Weights of a small GPT-style language model, trained from scratch on English Wikipedia: LayerNorm before each block, no biases in attention or MLP.
Each number is 128 + 32 x the weight over its row's rms, rounded and kept within 0 to 255. Layers, rows and columns count from 0. The size above them is the row's rms in percent of the matrix's.

# layer 11 attention query, 96x96, rms 0.052, rows 0-31, columns 0-95
size [ 75  76  70  66  72  91  80  76  77  73  82  81 139  60  98  86  79  55  69 102  63 110 112  99  74  87 101 113  85  96 114  61]
[[150 135 152 142 169  39 174 141 118 147 139 159 125 121  75 159 168 206 116 151 129 162 150 133 181 154 156  91 157 138 109 188 120  74  94  98 167 117 119 106 133  88 118 165 181  87 145 134 163 125 148 131 176  55 152  96 163 165 145 117  87 130 184 163 100 153  92 163 121  74 128 112 129 119  65  84 106  80 107 107  92 134 143 122 118 158 132 114 157 107 128  84 160 139 130 124]
 [159 115 165 152 138  60  85 160 137 183 154 169 131 174 123 159 115 120 117 136 138 167 180 135 136 190 127 161 116 109 127 125  97  78 132 107 187 152 186 141 131 166 121 147 144 102  98 136 147 182 132 158 122 125 143  69 158 131  95 115 136 102  76 160 162 131 105 212  99 110  95 110 143 112  71 166 104 129 149 127 147 139 165 111 148 140 170 141 134 129 147  16 153  77 138 103]
 [118  63 140  86 120 137  64 172 152 114 171 112 161 115 142 147 176 107  95 121 145  70 173 146 176 103 144 120 174 125  89  94  93 131 198 116 114 173 100 121 125 105 145 155 117 182 136  82  84 174 146 131 143 125 160  99 111 129  92 134 125 101 105  77 150 100 153 122 160 176  64 153 164 115 132 118 101 147  78  98 159  91 139 183 154 151 166 160  98  99 147  76  60 146 131 139]
 [ 84 127 169  77 133 138 156  79 164  87 139 122 160 114  91 111 100 120 160 130 165 151 127  93  99 146 117 169 107 124 162 115 116 172 176 119  91 114 104 103 143 151 100 157  49 184 136 121 148 134  95 149 126 147 169 161  99 115 114 135 110 167 111 170 175 137 173  36 166 196 168 111 186  86 153 174 165 150 121 134  93 169 130 128 155  94 100 120 139 202 145 152 146 151 118 130]
 [196 116 140 112 170 142 190 149 115 132 156 102 140 142 157 130 150 122 124 146 132 121 167 132 111 150  94 128 152 180 117 156 178 100 147 131 190 199 141 210 155 130 216 140 117 110 190 157 111 201 127 130 100 185 162 142 146 107 165  98 129 151 145 105 126 150 145 118 104 108  94 145 157 180 157 157 181 128 127 153 104  63  70 127 122  87 114 149  87 117 169 139 110 107 140 135]
 [111 153  69 176  83 119 131 126 153 141 144 121 114 158  87 154 149 172 174 148 150 109 112 200 171  97 131 101 158  94 165 105 133 118  93 166 187 151 126 153  68  87 166 116 147  85 106 131  85 133 146 203 134 131 118 115 175 139 166 147 148 120 133 103 184 146  73 152 163 169 168 161 119 144  86 154  73 169 163  93 119 106 147  87 147 140 126  82 166 105 145 105  85  85  94 105]
 [106  81 125 159 125  80 124 137 151 129 141 175 115  96 102  50 171 159 105 102 115  93  91 149 168 117 200 111 113 114 125 126 146 129 124 109 105 145  83 121  70 104 148 159 162  97 171  86  99  65 133  98 154  93  60 158 120 164 116 159 130 129 155 103 103 164 116 174 146 179 163 184 106  67  79  55  86 143 169 121 151 142 131 164 170 135 162 141 104 155 136 129 108 129 112 154]
 [140 116 106  78 144 139 128 163 143 119 151 141 141 164 155  81 146  55 102 165 157 121  94 122 114  97 115 133 143 132 159 108 176 164 163 179  87 128 141 164 183 138 151 140 139 222 166 150 138 104 139  39 114 201 141 103 135 110 107 115  97 134 114 159 127 136 126 149 153 134 103  96 115 148 174 167 181 171  81 182 117  89  75 107 132  83  90 179 152 161 112 162 145 104 125 140]
 [153  89 124 147 164 121 107  97 122 157 201 156 137 120 103  98 141 100 143 153 126 106 100  66 148  85 156 162 121  94 150 111 166 151 163 124 142 142 148 180  81 197 125 116 165 130 153 143  88  63 104 137 150 198  81 124 116 143 142 144 111 189 139 111 126  98 113 203 183  54 138  82 151 125 153  89 117 136 149 118  63 131 120 138 135 118 126 193 143 178 124  96 177 122 124 119]
 [117 161 101 126 129 137 121 199 132 141 137 156  92 164 141 154  83 110 144 129  92 123  67 116 141 159 137 116 125 122 163 188 161 145 176 182 111 106  95 131 118 142 135 114 145 195 140 137  97  91 117 161 148 149 148 175 157 144 117 171  69 145 120 193 169 164 185 137 193  89 178 116  81 119 163 173 135 151  94 165 154  86 124 151 136  73  66 144 146  98  99 144 138 172 155 172]
 [155 130 129 131 165 113 145 150 124 187 120  81 176 153 143 184 100 107 115 140 119 177 162  65  66 221 122 120 165  54 109 137 140 162 155 131 197 107 127 111 158 123 160 117  87 179 115 137 164 165 106 135 164 149 159 126 119 163 112 130 140 110 146 155 147 112 205  95 124 128 112 193 136 143 133 162 132 134 170 156 108 112 138  58 120 121  72 135 133 168 120 109 106 180 113 148]
 [137 118  54 194 108 144  98  88 121  95 234 112 113  63 141 189 104 145 172 108 146  89  97 110  71 131 118 138 114 137 145 146 118 118 130 174 170 152 112 169 151 109 100 128 129 157 132 157 143 144 110 120 132 174 163 158 116 108 132 135 107 111  68  88 143  86 112 127 146  76 116  94 118 164 115 182 133 174  83  83 153 113 107 159 114 175 162 121 108 110  93 103  57 122 157 144]
 [132 114 124 156 139 136 150 124 152 110 179  98 158 131 145 147  80  97 148 125 127 163 132  65  55 153  79 139 121 137 150 114 170 116 157 134 131 135 165 161 187 163 140  99 121 205 124 121 128 175 149 107 104 165 204 141 100 142 104 112 154 156 128 128 138  90 116 107 141  70  70  98 126 213 183 190 162 193 160 179  89 119 122 138 160 140  82 149 100 149 103 144 114 139 133 141]
 [ 82 143 168 146 153  85  84 155 109 118  99 134  78 151  81 111 136 200 104 139  56 123 152 129 168 175 190 139 120  69 115 174 116  81  93 121 150 108 110  92 105 102  88  99 109  87 109 132 145 116 102 179 192  76  71 146 103 154 150 122 158 132 123 142 148 169 115 155  94 125 203 144 146 108 109  68 133 114 160 115 174 162 119 163 159 108 122 161 118 113  98 123 164  99 152 116]
 [122 125 149 166  90 111 108 150 128 147 108 143 176 128  81 130 131 178 163 149 138 120 145 160 181 123 200 122 204 135 171 162 147 106 148 126 164 108  67 123 123 137 135 173 120 132 135 119 128 131 137 187 174  89  75 123 161 134 176 168 141 119 162  83 172  97 140 168 152 212 223 160 119  73 123 122 131 111 155 110 116 129 149 179 117 167 158  90 109 134 178 122  98 122 149 142]
 [104 113 108 105  80  66  64 173 141  91  57 114  75 153 141 149  96 128 100 136  83  99 143 175 178 117 159 121  85 122 114 130  73 102 113 103 117 141 147 104 109 108  77 118  84 148  96  77 115 122 109 115 134 111  69 150 116 183 142 129 128  83  89  82 145 126  98 178 100 128 165 108 152 124  70 105 124 166 115  94 159 129 142 108 134  90 129 124  81  78  69  93 108  67 133  91]
 [172 172 101 105 125 136 146 138 102 131  70 177  99 133 104 173 113 159  81 115  85 152  79 170 135 125  88  56  98 188  88  93  83 102  65 126  92 107 157 127 145 124 141 112  78  76  85 114  99 129 132 103  71 162 128 182 105 132 128 120 101 128 125  95  80 114 119 147 116 125 153 108 163 210 119  75 164 152 162 119 144 164  89 141 132  91 119 123 111 102  87 173 127  84 131 150]
 [104 162 102 129 115 158 144  93 135  98 110 108 115 126 169 149 121 161  93 130 125 119 127 169 151  26  62 170 188 155 141 133  96 108 139 139 111  85 173 114 139 114 139 159 171 108 156 109 136 133 137 137 144 112 147  99 100  96 156 101 128  51 134  69 101 129 109 130 135 129  76  83 134 177 127  94  68  82 100 118 107 120 141 185  71 174 190 125 122  61  76 140 158 111 138 138]
 [109 124 100 108 132 135  88 123 155 139  63  75 132 149 119 127  64  82  72  88 114 129 168 116 159 187 107 164 184 124  96 109 134 106 129 164  98  93 162 113  87 145 113  75 134 126  77 107 105 131 119 221 105  69 126  65 151 117 167 114 151 123 103 112 124 163 169 180 156 162 114 121  93 110 155 127  72 131 124 150 169 130 159 118 108  93 146 123 158 101 124  67 177 161  94 147]
 [106 120 141 149 110  81 106 138 171 145 104 151 105 168  98  93 160  96 163  95 122 122 150 167 169  99 102 116  92  76 149 139 125 121 138 123 102 132 169  73  88 122 114  94 142  55  77 149 113 112 128 146  89  92 109  99 163 134 128 169  90 100 142 190 153 137  83 195 148  58 119  83  88 111  28 125 108 140 149  97 148 149 157 108 121 109 132 122 149 155 126  42 163 128 138 127]
 [123 133  69 148 139 144  78 192 143 160 165 182  54 125 113  60 159 150 161 170 123 162 149 139 173  97 141 124  63  58 115 166 162 126  75 161 152 121 152  98 120 146  79 157 150  67  83 101 133 100 151 171 118 137 132 108 141 132  71 148  97 118 147 162  80 131  96  78 141 127 124 142 175 128 121 136  76  91 106 132 141 111 143  93 143  80 179 145 125 124 132 121 141 108  76 134]
 [153 139  69 176 142  85 104 139 108 187 189 133 105 131 174 168  98 138  95 167 141 116 106 105  94 161 112 171 131  84 120 145 130 115 148 155 172 119 151 173 183 131 126 145 122 197 114 175 197 124 106 116 143 141 162 160 102 180 115  97  92  99  96 127 169  89 135 186 156 107  91 134 150 140 152 155 115 169 151 170 146 123 126 149 195  95 176 144 112 115  61  71 123 137 114 154]
 [134  81  64 112  59 103 102 136 168 105 157 176 153  89 156 100  92 186 149  69 157  57 127 152 156  98 165 142 120  96 147 120 113 164 160 145 104 142 108 165  90 142 104 176 137  99 127 138 104 143 110 180 119 101 113 110 124 119 113 166 137 156  94  86 161 150  81  78 121 176 155 201 124  89 111 154  87  83 115  97 161 146 148 151 150 149 196 105 162 111 165  93 137 128 103 126]
 [105 132 167 127 129 125  87 139 127 113 139 121  44 140 159  75 168  17 140 146 129 154 151 114 123  66 156 131 119  83 156 133 115 119  93 106 148 147 172 124 109 185  98  92 127  72 126 124 125  98 158 103 142 149  97 121 118  71 140  93 156 106 158 101  95  89 117 211 135  90 113  73  95  68 119 139  87  86 127 113 134 146 109 120 127 116 167 145  90 192 138 154 115  83 121 135]
 [ 94  60 123 101 138 118  94 181 121 120 147 112 134 187 138  99 183  52 112 104 115 165 138 126 116  68 137 158  95  89 104 104 148 201 184  89  98 159 156 150  90 144 166 102 151 132 121 147  99 137 164 131 113 144 130  94  92 183  93 136  69 109 149 106  74 138 110 154 185 137  84 174 109 131 139 165  86 108 101 116 158  99 146 151 118 126 156 204 124 117 167  82 145 144 109 130]
 [107 106 178  66 115  96 119 126 145 119 139 220  79 185  95  47 145 155 172 111 184 120 111 205 199  81 165 166 120 175 142 171 107 138 129  89 107 121 111 158 156 152  95 168 124 115 123 130 129  82 135 147 127 119  70 122 130  97 128 112  79 157  83 106 139 121 104 151 107 135 115 123 146 104  62 139 110  88 141 128 150 132 150 181 120 134 148 126 121  72 169 127 124 113 106 109]
 [143 119 157  86 203 146 139 138 132 125 194 117 169 155  81 125 154  99 123 150 128 175 116 104 133 148 141 146 119 170 131  65 132 162 176 120 115 139 177 207 176 139 133 172 145 188 153  99 183 129 169  85 122 151 145  76 104  95  99  94 141 145 147 128  90 138 165 125 129  98  93 132 151 152 176 122 121 165 119 151 109 109 144  51 109 137  40 110 103 139 162 102 106 142  83 148]
 [135 106 105 152 138  98  67 138  82 132 108 148  94 107 111  63 165 148 144 131 119 119 172  87 180 118 170 132 104 112  89 142 174 113 117 120 163 155 115 109  90  79 116 181 172  49 125 115 112  78 127  87 168 114  63 130 117 122 142  85 190 121 154 108 127 120 166 186 101 137 161 105  97  90  62  72 127 110 114  75 108 132 128 122 139 151 187 129  77 137 176  91 142 125 141 149]
 [111 168 145 106 115 126 115 125 145 193 114 144 106 164  86 132 186  91 139 151 126 150  77 131 145 108 117 152 102  45 137 123 105 159 120 132 171  96 135 139 147 158 109 107 123  94 102 190 145  77 139 153 144 152  69 104 140 120 119  90  40 117 124 161 101 144 142 185 148  93 138 107 132  95  71 161  74  92 115 131 123 125 125  72  99 116  50 180 119 155 131  84 186  85 133 109]
 [101 105 106 124 119 121 131 137 137  56  74  91 145 161 183 132  60 114 162  72 131 112 141  67 122 124 132 122 154 151 165 140 189 162 204 149 123 123 106  84 129 129 148 117 113 192  98 114  74 102 116 137 187 157 159 156  86 147 150 134 173 112 120 104 182 100 147  88 142 151 156 136  79 119 126 167 149 160 130 121 104 102 158 157 116 135  65 114 116  87 132 157 102 200 164 162]
 [148 106 126 142 113 124  83 125 122 140 100 159 129 119  73  97 190 106 138 126 142 119 113 103 224 101 134 129  93 113  94  52 140 173 129  76 121 120 113 130  98 111 161 118 122  73  74 124  84  28 148 122 132 100 111 102 118 122 108 130 127 189 183 108 170 139 127 182 116 159 186 146 124  88 106  82 144 104 152 121 119 136 118 116 171 118 111 127 120 159 207  90 173 142 108 105]
 [167  95 118 115 148 123 170 116 173  99 151  86 106  92 127 166 164 134  95 119 161 127 120 155  83  55  86 107  78 150 131  59  84 113 116 115 128 162 124 129 141 109 173 157 154 106 108 148  68 158 107  97 112 126 149 130  62 187 135 135  90 140 132 140  13 138  39 110 180 114  87 160 146 151 102 116 165 106  93 131 140 116 135  79 132 132 115 114 127 132 153 142  91 115 119 125]]
# layer 11 attention key, 96x96, rms 0.0519, rows 0-31, columns 0-95
size [ 68  51  74  74  63  79  58  60  66  73  74  66  76  62  78  70  76  63  65  90  69  87  73  84  71  76  82  78  68  68  95  55]
[[136 172  95  74 160 159 173 150 115  92 148 165 107  83 174 160 161 147  57 138  61 183 116 139 121 157 116 143 131  95 163 107 164  86  97 107 161  68 122 143 144 149 131 110 122  94 142 146  98 118 226 104 127 119 138 121 136 101 169 173 117 100 135 148 169 104  85 162 127  54 125 160 143 114  88 153  96 126 110 105  83 142 175 117 161 133 158  88 168 110 111 113 178 100  99 122]
 [117 145 131 175 112 119  98 136 127 111 153 134 144 149 114 108 115 146  64 135 169 152 164 119  84 144 108 152 128 139 173  99 128  68 106 135 108 133  76 128 160 105 150 104 113  78 140  89 114 146  88  82 147 124  92  38 145  70 101 114 149 101 196  79 223 113 165 145  99 140  97 166 141 155 123 125 116  97  83 130 130 120 168  91 164 125 121  91 179 117  79  53 102 116 102 119]
 [127 100 104  70 109 114  73 136 124 178 192 120 125  98 102  89 166 104 149 117 116  98 108 155 145 124  90  91  71 188 112 122 148 122 141  68 120 129 109  81 155 120 111 128 107 119 141 127 183 119  87 139 154 119 154 113 140 105 142 116 104  63 121  74 153 167 105  79 126 179 130 184 125 110 107  59  90 144  60 133 180 150 138 152 162 128 122 112 140  36 102 136  90 126 145  84]
 [117 118 181 130  98 107 135 108 132 101 151 149 145 154  81 134  41 124 120 131 162  88 126 102 118 186 112 120 109 210  94 133 118 163 197 120 114 122  72  79 134 149  93 110 115 159 125  87 176  85 110 125 110 123 156 167  73  76  66 117  86 181  71 145 114 116 114 132 137 148 134 108 167 135 109  86 123  86 165  80 181 103 126 111 129  83 133  99  96 151  94 166  95 106 146 111]
 [116 132 118 107 129  88 200  65 159 120 113  96 120 114 161  67 131 110 184  68 103  79 127  92 131 143 160  95 129 134 129 182 137  90 119  98 127 119 141  98  99 134  97  95 151  74 153  84  78 152  93 103 101 157 156 136 145 115 128 116 102  90 191 119  66 132 158 121  82 150  83  96 109  94 117 131 137 102 145 150  99 140  67  92 113 135  33 117 157 105 117 103 125 151 187  96]
 [ 96 103 100 197 103 115 176  69 162 118 106 163 120 182  85 145 158 138 150 124 154 143 113 208  13  82 117 143 139  68 200 101 101 136  80 155 153 151 163 156 121 138 162 115 106 127 116 121  97 139 116  84 123  98 132 118 126 119  77 163 148 131 135 134 149 158 142 165 151 126  73 148 145 121 137 157 112  72 189 119  93 141 134 116 148 132 117 138 178 114 128 127 120 102  80 158]
 [103  68 141  91  96  81 126 159  41 112 113 115 149 155  94  63 192 127 179  65 133 140  94 100 100  96 145 145 113 158 103 129 113 142 161 160 115 112  74 182  93  94 133 154 111 141 141 131 111 122 135  99 153 140  90 132 153 166 102 100 132 113 127 100  44 133 133 119 134 172  99 189 147 132 140  66 132 146 141 175 134 106  97 157 114  94 137 160 183 143 152  58  87 125 114 132]
 [108  76  68 188 137 141  80 150 113 134 199 143 110 158 106  69 134  75 140  71 161 125 120 155 139  96 192 109 159 115 111 101 121 153 132 144 102 132 137 128 132 128 157 157 137  93 170 158 148 132 180 144 148 167 161 149 108 169 146 133 105 138  98 159 108 132 103  75 105 153  83  81 114 122 194  82 113 142 128 174 161 110 115 180  61  59 119 165 159 151 141 137 169 100 165 116]
 [120  84  74 108 104 101 118 124 103  99 152 117 158 175 163 182 133  99 159 103  95 122 172 134 169 139 157  98  86 132  78  81 116 156 143 143 166  83 127 186  90 146 178  81 155  96 149 123 115 120  95  80 174 150 101 137 130 152 131 120 160 159 129 116 102 128  97 145 155  48 176 125 147 125 131 112  53 169 139 124  73  97 119 194 178 122 103 104 141 136 134  63 158 101 104  90]
 [150 134 137 124 154 144 147 212 147 139 227 128 151 150 154  77 135 132 155 156  28 173  96  95 218 113 159 160 118  67 160 156 171 118 132 134 123 127 139 126 140 110 132 158 155 138 152 144 126 131 156 182 150 187 164 121 133 179 157 195 122  82 114 116 122 146 135 100 155 145 134 130 121 115 145 142 124 165  90 126 129 130 128 168 102  94 157 166 121 166 141 149 182 134 160 151]
 [148 104 125 144 108 127 122 149 119 108  50 100 164 170 135 115 132 124 136  84 158 152 130 131 146 161 101  97 158 151  99 102 146 191 110 154 145 171 133 165 148 148 125 154 122 121  93  68 156 203 135 170 173 168 201 109 117 165  85 132 152 136 138 240 125 171 162 149 185  52 112 163 134 122 143 112 157 110 173 140 159 128 149  99 101 127 129 100 120 160  90 126 142 116 107 172]
 [132 101 140 226 112  98 107 103 168 209 181 133 135  73 147 168 106 130 150 128 117  37 100 140 186  91 113 142  82 104 131 159 115 123 159 143 166 137 127 129 148 116 129 173 173 138 106 166 115 111 142 123 145  90 137 134 147 114 128 106 103 112 109  88 128 113 107 102 150 145 144 186 120 162  73 115 160 159  94  98 166 111 142 141 138 135 182 162 112  87 124 145  83 197 191  92]
 [116 126 105 173 133 126 135 113  94 112 110  86 123 120 170 102 150 102 198 119 126  77 144 110 151 105  86  82 145  92 117 129 147 113 167  92 136  94 138 124  88 160 210 107 122 123 109 133 166 183  86 127 101  89  72  89 144  68 129 134 146 149 175 118 107 118 149 173 118  24 148 155 154 135  84 130 182 205 156 161 115  97 123 146 157 127 131 139 156  80 138 104 102 140 175 106]
 [120 193 198  19 161 104 109 123 131 106 127 151 106 120 109 126  76 211 123 204 120 123 126 100 152 211 123 118 166 130 116 148 184  95 113 130 154 160  88 142 110 123 128 141  99 163 136 150 155 127  99 119 129  96 144 105 102  61 120 193 109 118  99 117 123 149 124 138 130 107 160 121 146 113  74 114 130  69 109 112 142 117 131 153 135  96 164  93  92 159 137  73 107 131  87 134]
 [105  67 115 186  86 124 131 175 130  97  63 186 118 173 124 107 120 132 180  76 128 155 142 133 139 121 223 107 123 100 155  93  91 128 138 178 133  93 109 120 166 121 162 130  99 152 140 124 179 175  89 100 181  81 118  98 119  91 126 130 135 108 151 131 113  92 152 158 142 128 149 113 110  52 106 113 144  89 129 101 147 133 139 145  74 154 103 132  90 120  74  50 143 102 143 102]
 [ 74 126 172 105 105 125  59 143 115 125  94 135  92  94 112 120 149 156 132 121 142 172 131 165 148 107  99 135  68  98 126 154 121 118 140 116  99 149 167 184  94  85 128 127  91 188  71 121 163 150 132  73  98 157 123  61 121 126 120 155 107  35 152 128 158 160 123 105 151 120  86  89 155  65 142 134 142 144 139 110 155 134 169 125 137 139 180 126 105 102  64 107  62  99 162 181]
 [142 159 161 128  97 119 102  76 120  76  85 160 117 117 150 122 156 153 173 106 110 156 115 126 105 148 128 150  81 138 117 146  92 133 122 126  84 109 176 211 122  93 120 147 116 174  92  98  30 131 121  81  21  97 129 111 125 115  91 135 124 133 144 123  79 130 154 124 109 202  73 139 141 144  99 105 168 159 137 117 158 132 117 142  83  79 148 128 114 120 178 116  86 149 149 174]
 [118 187 128 131 159 124 135 119 183 156 128 151  89 155 166 198 141 168 119 163 101 139 155 203 110 133 141 170 129 126 166 150 113  67 154 129 183 120 209  91 142 160 153 114 151  97 136 177 122 125 134 145 116  83 154 168 181 108 206 150 106 133 149  92 169 102 133 120 120 175 120 146 180 104 146 116  85 106  95  96  88 149 154 161 114 187 156  88 116  83 177 127 129 119 128 112]
 [135 155 169  82 149 137  95 139 126 219 101  90 144 199 143 126  80 148 131 115 106 151 176 116  90 101  92 176 142 130 101 121 139 119 113 168 152 158 132 169 101 134 143 122 145 110 197 110 179 153 139 131  96  93 142  49 148 155 169 155 149  98 176  80 117 165 154 116 155 125 112 113 154 113 147 123  55 144  93 158 128  76 149 103 100  72 152 117  85 165 160 123 125 116  62 122]
 [102  98 111 170 116 138 128 137 112 111 127 163 141 170 107  89 159 134  73  48 136 186 154 107  62 109  88 161 126  81 129 100 127 126 127 114 125 159 132 106 117 107 161  72 101 144 141  75  96 130 157  67 107 128  97  59 139 107  61 102 119  75 180 118 123 123 134 114 146 145  42 169 150 126 106  93 115 121 119 123 211 117 142 109 111  89 181 108 184 160 107 127 129 130 109 127]
 [157 159 121  45 175 101 115 143 166 141 140  74 126 167 113  82 145 146 154 141  97 149  71  77 141 134 133 136  93 124  57 188 156 121  89 107 122  91 155  55 115 101 116 129 147 161  81  87 151 130 111 199  70 113 180 144 129 120 134 155 132 135 134 104  50 145  93  87 169 153 130 133 161 120 126 153 146 113 117 115 141 144  61 117  82  86 131 109 146 106 174 159 143 129 104 139]
 [116 104  95 184 119 123  53 177 100 183 153 114  88  99 144 168 130 154  81 150 125 130  94 151 173 149 193 131 107  84  80 157 116  91 149 163 132 128 138 155 187 106 112 132 163 110  73 115 108 130 108 165 173 117 156 161 122 130 118 118 141 151 119 163 185 148 110 117 151 134 128 140 149 126 143 162 136 176 140  95 120 162 154 173 106 132 203 122  83  74 106  35 135 143  98 173]
 [119 114 104 128 123 105 111 141 163 192 155 148 187  59 105 134  75 158 156 132 139  64 104 145 176  55 153 128  83 130 107 185 110 157 155 135 156 116 103 129 161 135  70 128 153 151 124  52 168 138 139 182 128 185 116 105 160 133 155  90 160 145  87  68 168 120 110  98 159 151 209 185 132 152 126 125 105 149 149 116 129 154  94 127 140 143 135 174 129 116 120 120 121 159 132  84]
 [ 91 106 145 121 170  88 103 188 109  52 111 132 113 193 136 148 134 109 108 114 165 121 135  83 143 128 186 139 163 164 114 123 121  97 111 185 128 151 141 101  86 154 158 105 109 102 124 140 140  95  78 144 163 104 106 172 132 108 171 100 122 103 167 117 122 118  78 121 112 118 129  42 141  81 170 187 116  65 149  86 155  96 107  94 153 120  95  76 155 174 179 100  94 118 173 136]
 [120  87  56  48 126 127 120 144 109 152 147 115  93 147 161 132 169 115  79 112 105 151 154 143 166  84 114 114  83  72  78 149 139 145  90  88 187 144 148 106 114 150 120  99 129 127 148 140 144 171 107 137 150 176 162 150 163 136 174 187 109  78 103 113  79  96 102  89 174 142 121 127 180 107 173  87  80 138 151 164 117 122 153 124  68 126 128 131 123 161 142 145 203  69 125 107]
 [115 117 154  58 148 116 115 143 131 108 149 242 110 162 110 129 101 169 140 153 190 152 112 140 149 167 181 159 114 120 125 206 129 103 138 150 146  91 139 117 181 113 142 102 122 154 135 110 120 129 148  93 113 142 128 143 145 110 234 151  91 157 118 136 133 117  85 164 104 162 118 129 168 130 146 103 164 208 213 146 130 146 147 165 106  89 126 132 125 130 125 152 170 134 104 105]
 [ 88 132  98 123 142 112 124  89 136 160 165 117  89 187  86 162  94 101 164 147 145  98 197 198 120 110  54 126 111 161 123  88 153 164 119  68 125 105 145 167 118 129 136 184 132  99 117 125 167 157 141  84  76 114 135 108 101 129 125 128 135 141 196 177 100  98 121 120 154  96 125 128 147 133 163  75 127 140 146 178 100  95 135  84 125 121  58 110 154 116  86 177 153 132  49 129]
 [ 83  98  90 146 129 155  86 104  69 145 121 105 100 125 106 146 111  91 124  92 146 107 181  94 128 116 161 153  85 147  70 122 169 134 106 193 122 145 128  53 116  83 150 148 161 155 125 169 193 146 145  85 156 125 102 118 155 110 153  76 158  67 154 153  80 138 159 102 163 145 129 129 122 116 106  52 153 133  80 127 101 114 119 121  92  93 119 116 177 113 113  64 193 154 149  98]
 [155  86 111 136  95 134 150 123 153  54 196 190 152 198 127 123 145 130  83 160  80 184  84  73 182 126 155 163 115 112 115 104 120 131 139 183 137 119 109 123 144 149 126 112 134 107 127 138 114 131 101 158 169 118 166 111  52 158  71 151 116 120  75 102 118 109 109 142 134 139  95 127  97 125 122 143  86  72 145 120 104 153 149 144 117  95  90  90 136 199  95 102 153  49 100 136]
 [ 71 113 106 108 124 109 111 161 139  89  89 143 120 146 109  80  66  71 159  97 126  79 156 130 149  94 102  57 157 160 153 153 152 170 154 133 178 153 153 109 116 164 145  97 116 127 147 148 183 109 189  96 179 141 158 119 159 153 174  83  97  96 115 123 156 116 138 133 142  72  71 111  70  83 125  56 130 117 107 158 112 113 153 155 109  96 117 119 114 125 125 185 109 137 200 141]
 [138 135 137 141  93 134 146 132 105 140 169 190 116 147 113 166 205  96 164 181 103 160 192 140 182 143 128 109 158 150 100  55 180 191 159 119 157 139 105  82 143 110 143 148 105 135 116 120 137 128 122 114 146 108 153 115 109 165  61  72 160 160 139 179 136 105 184 120 148 172 156 127  72 122 158 149 147 132 122 184 110 150 132 195 133 135 168 152 131 163 150 132 185 112  76 144]
 [127  93 119 147 111 135 145 129 146 114 138 121 116 109 157 143 160 113 129  66 132 173 121 179  92  83 131  96  48 129 130 119  84 171 130 118 165 100 114 236 116 188 137  86  86 132 153 119 165 110 121  88 145 157 145 179 133 120 142 105 131 127 128 106 100 159  36 155 117 135 102 154 131 136 131  93  95 172 179 147 149 147 151  74 179 158 132 131 147 147 138 111  69 126 199  94]]
# layer 11 attention value, 96x96, rms 0.0513, rows 0-3, columns 0-95
size [ 75  76  68  82]
[[135 121  60 176 214 138 114 141 102 187 141  95 104 111  72 122 142 135 154 106  90 133 142 139 139 126 184 129  78 164 145 178  95  97 184 147 121  85  87 120 156 112  71  94 133 153 102 188 170 122 138 127  92 100 118 144  94 109  69 130 194 137 144 140 101 123 103 134 177 154 118 120 153 147 105 148 161 135 118 110 121  89 118 147 107  97  90  75 179 126  85 132 171 162 108  68]
 [167 100  64 128 170 120 154 161 101 152  85 140 107 125  79 146 106 150  75 162 106 115 146 168 114 111 116 103 192 104  89 133  64 139 116  90 163 126 117 161 178 200 174 142  74 137 128 184 137 171 128 105 121 128 110 159 142  46 152  85  81  93 153 169 154 103 150 124 115 163 158  86 115  95 145  88 193 110 126 123 137 110 108  87  89 106 160 100 103 134 150 177 133 123 130 123]
 [111 144 140 114  88 122 167 154 114 112 134 105 111 163 174 138  95 134 156 154 123 102 135 146 145 127 101  83 180 186 110 121 156 134 107 191 176 130 136 103  99 165  90 135  98 136 108 156 106  87 129  56 128 125 143 116 130 139 101 133 177 110 130 115  74 143 143  21 172 151 138 125  92 178 168 105 124  59  91 128 101  89 151 176 173 122 176 121 113 129 199 147  74 117  84 148]
 [129  93 111 104  94 126 118 146 157 126 105 176 124 130 185 125 137 111  68 167 118 145 151  95 136  78 110 102 207 134  91  79 124 138 109 144 124 104 136 105 160 161  98  68 170 162 154 130  85  94  96 120 132 153 137 108 139 105 114 160 148 129 145  56 129  92 154 103 118 149  71 120 124 104 123 103  33 152 119 121 119 102 131 158  60 104 159  84 227  87 146 151 154 157 111 115]]
# layer 11 attention output (transposed), 96x96, rms 0.0639, rows 0-3, columns 0-95
size [ 69  69  62  76]
[[ 50  94 151  93  75 135 117 106  87  73 153 113  91 126 153 157 147  95 162 131 133 117  78 182 145 163 138  90 135 132 139 107 164 128 154 102 140 151 147 178  95 135 209 171 103  81 121 130  98 134 128 169  75  99 162 151 177  83 131 141 121  98 108 148 171  78 163  86 102 141  96 133  72  95 136  35 155 120 117 112  93 105 119 143 147 112 140 149 107  90 167 112  87 125 156 136]
 [119 110 120  84 119 131  61 148 192 127 132 116 169 177 186  91  75 121 115  62 134  60 138 106 115 144 141 133 111 137 107 122 144 188 140 118 107  86 178 117 113 103 118 147 106  78 181 104 121  90 122 156 130  89 130 101 121 198 118 177 168 182 123 111 113 167  66 123 122 155 140 192  77 152 117 157 122  96 111  88 124 116 114 119 196 147 169 170 151  85 154 141 114 138 113 138]
 [151 102 132 107 105 112 131  97 191 145 107 111 115 110 131 138 119 146 102 171 119 102 107 123  79 138 127 164 151  96 141 173 102 144 167  68 115 131 167 123 127 136 149 104 140 125 172  92 163 186  94 134  97 111 133 175 121 140 118 126 104 125  78  89 168  73 126 144 132  72 156  92 251 144 156 182 153 165 192 140 127 148 123  89 114 148 143  77 101 175 102  65  78 134 139 105]
 [ 99 116  87 183 186 144 118  81 145 107 123 105  85  92 134 177 140 170 148  95 143 113  90 117  96 210 174 140 112 120 190 104 102 126  89 147 153 111 128 190 152 106 202 125 117 121 114 122 149 176 106 118 164 100 120 188 132 112 151  70 120 171 109 146 125 150  78 127 182 124 152 118 114 150  84 199 140 124 177 119 163 116 103  99 182 139 110 132 145 148  88 127  64 134 121 132]]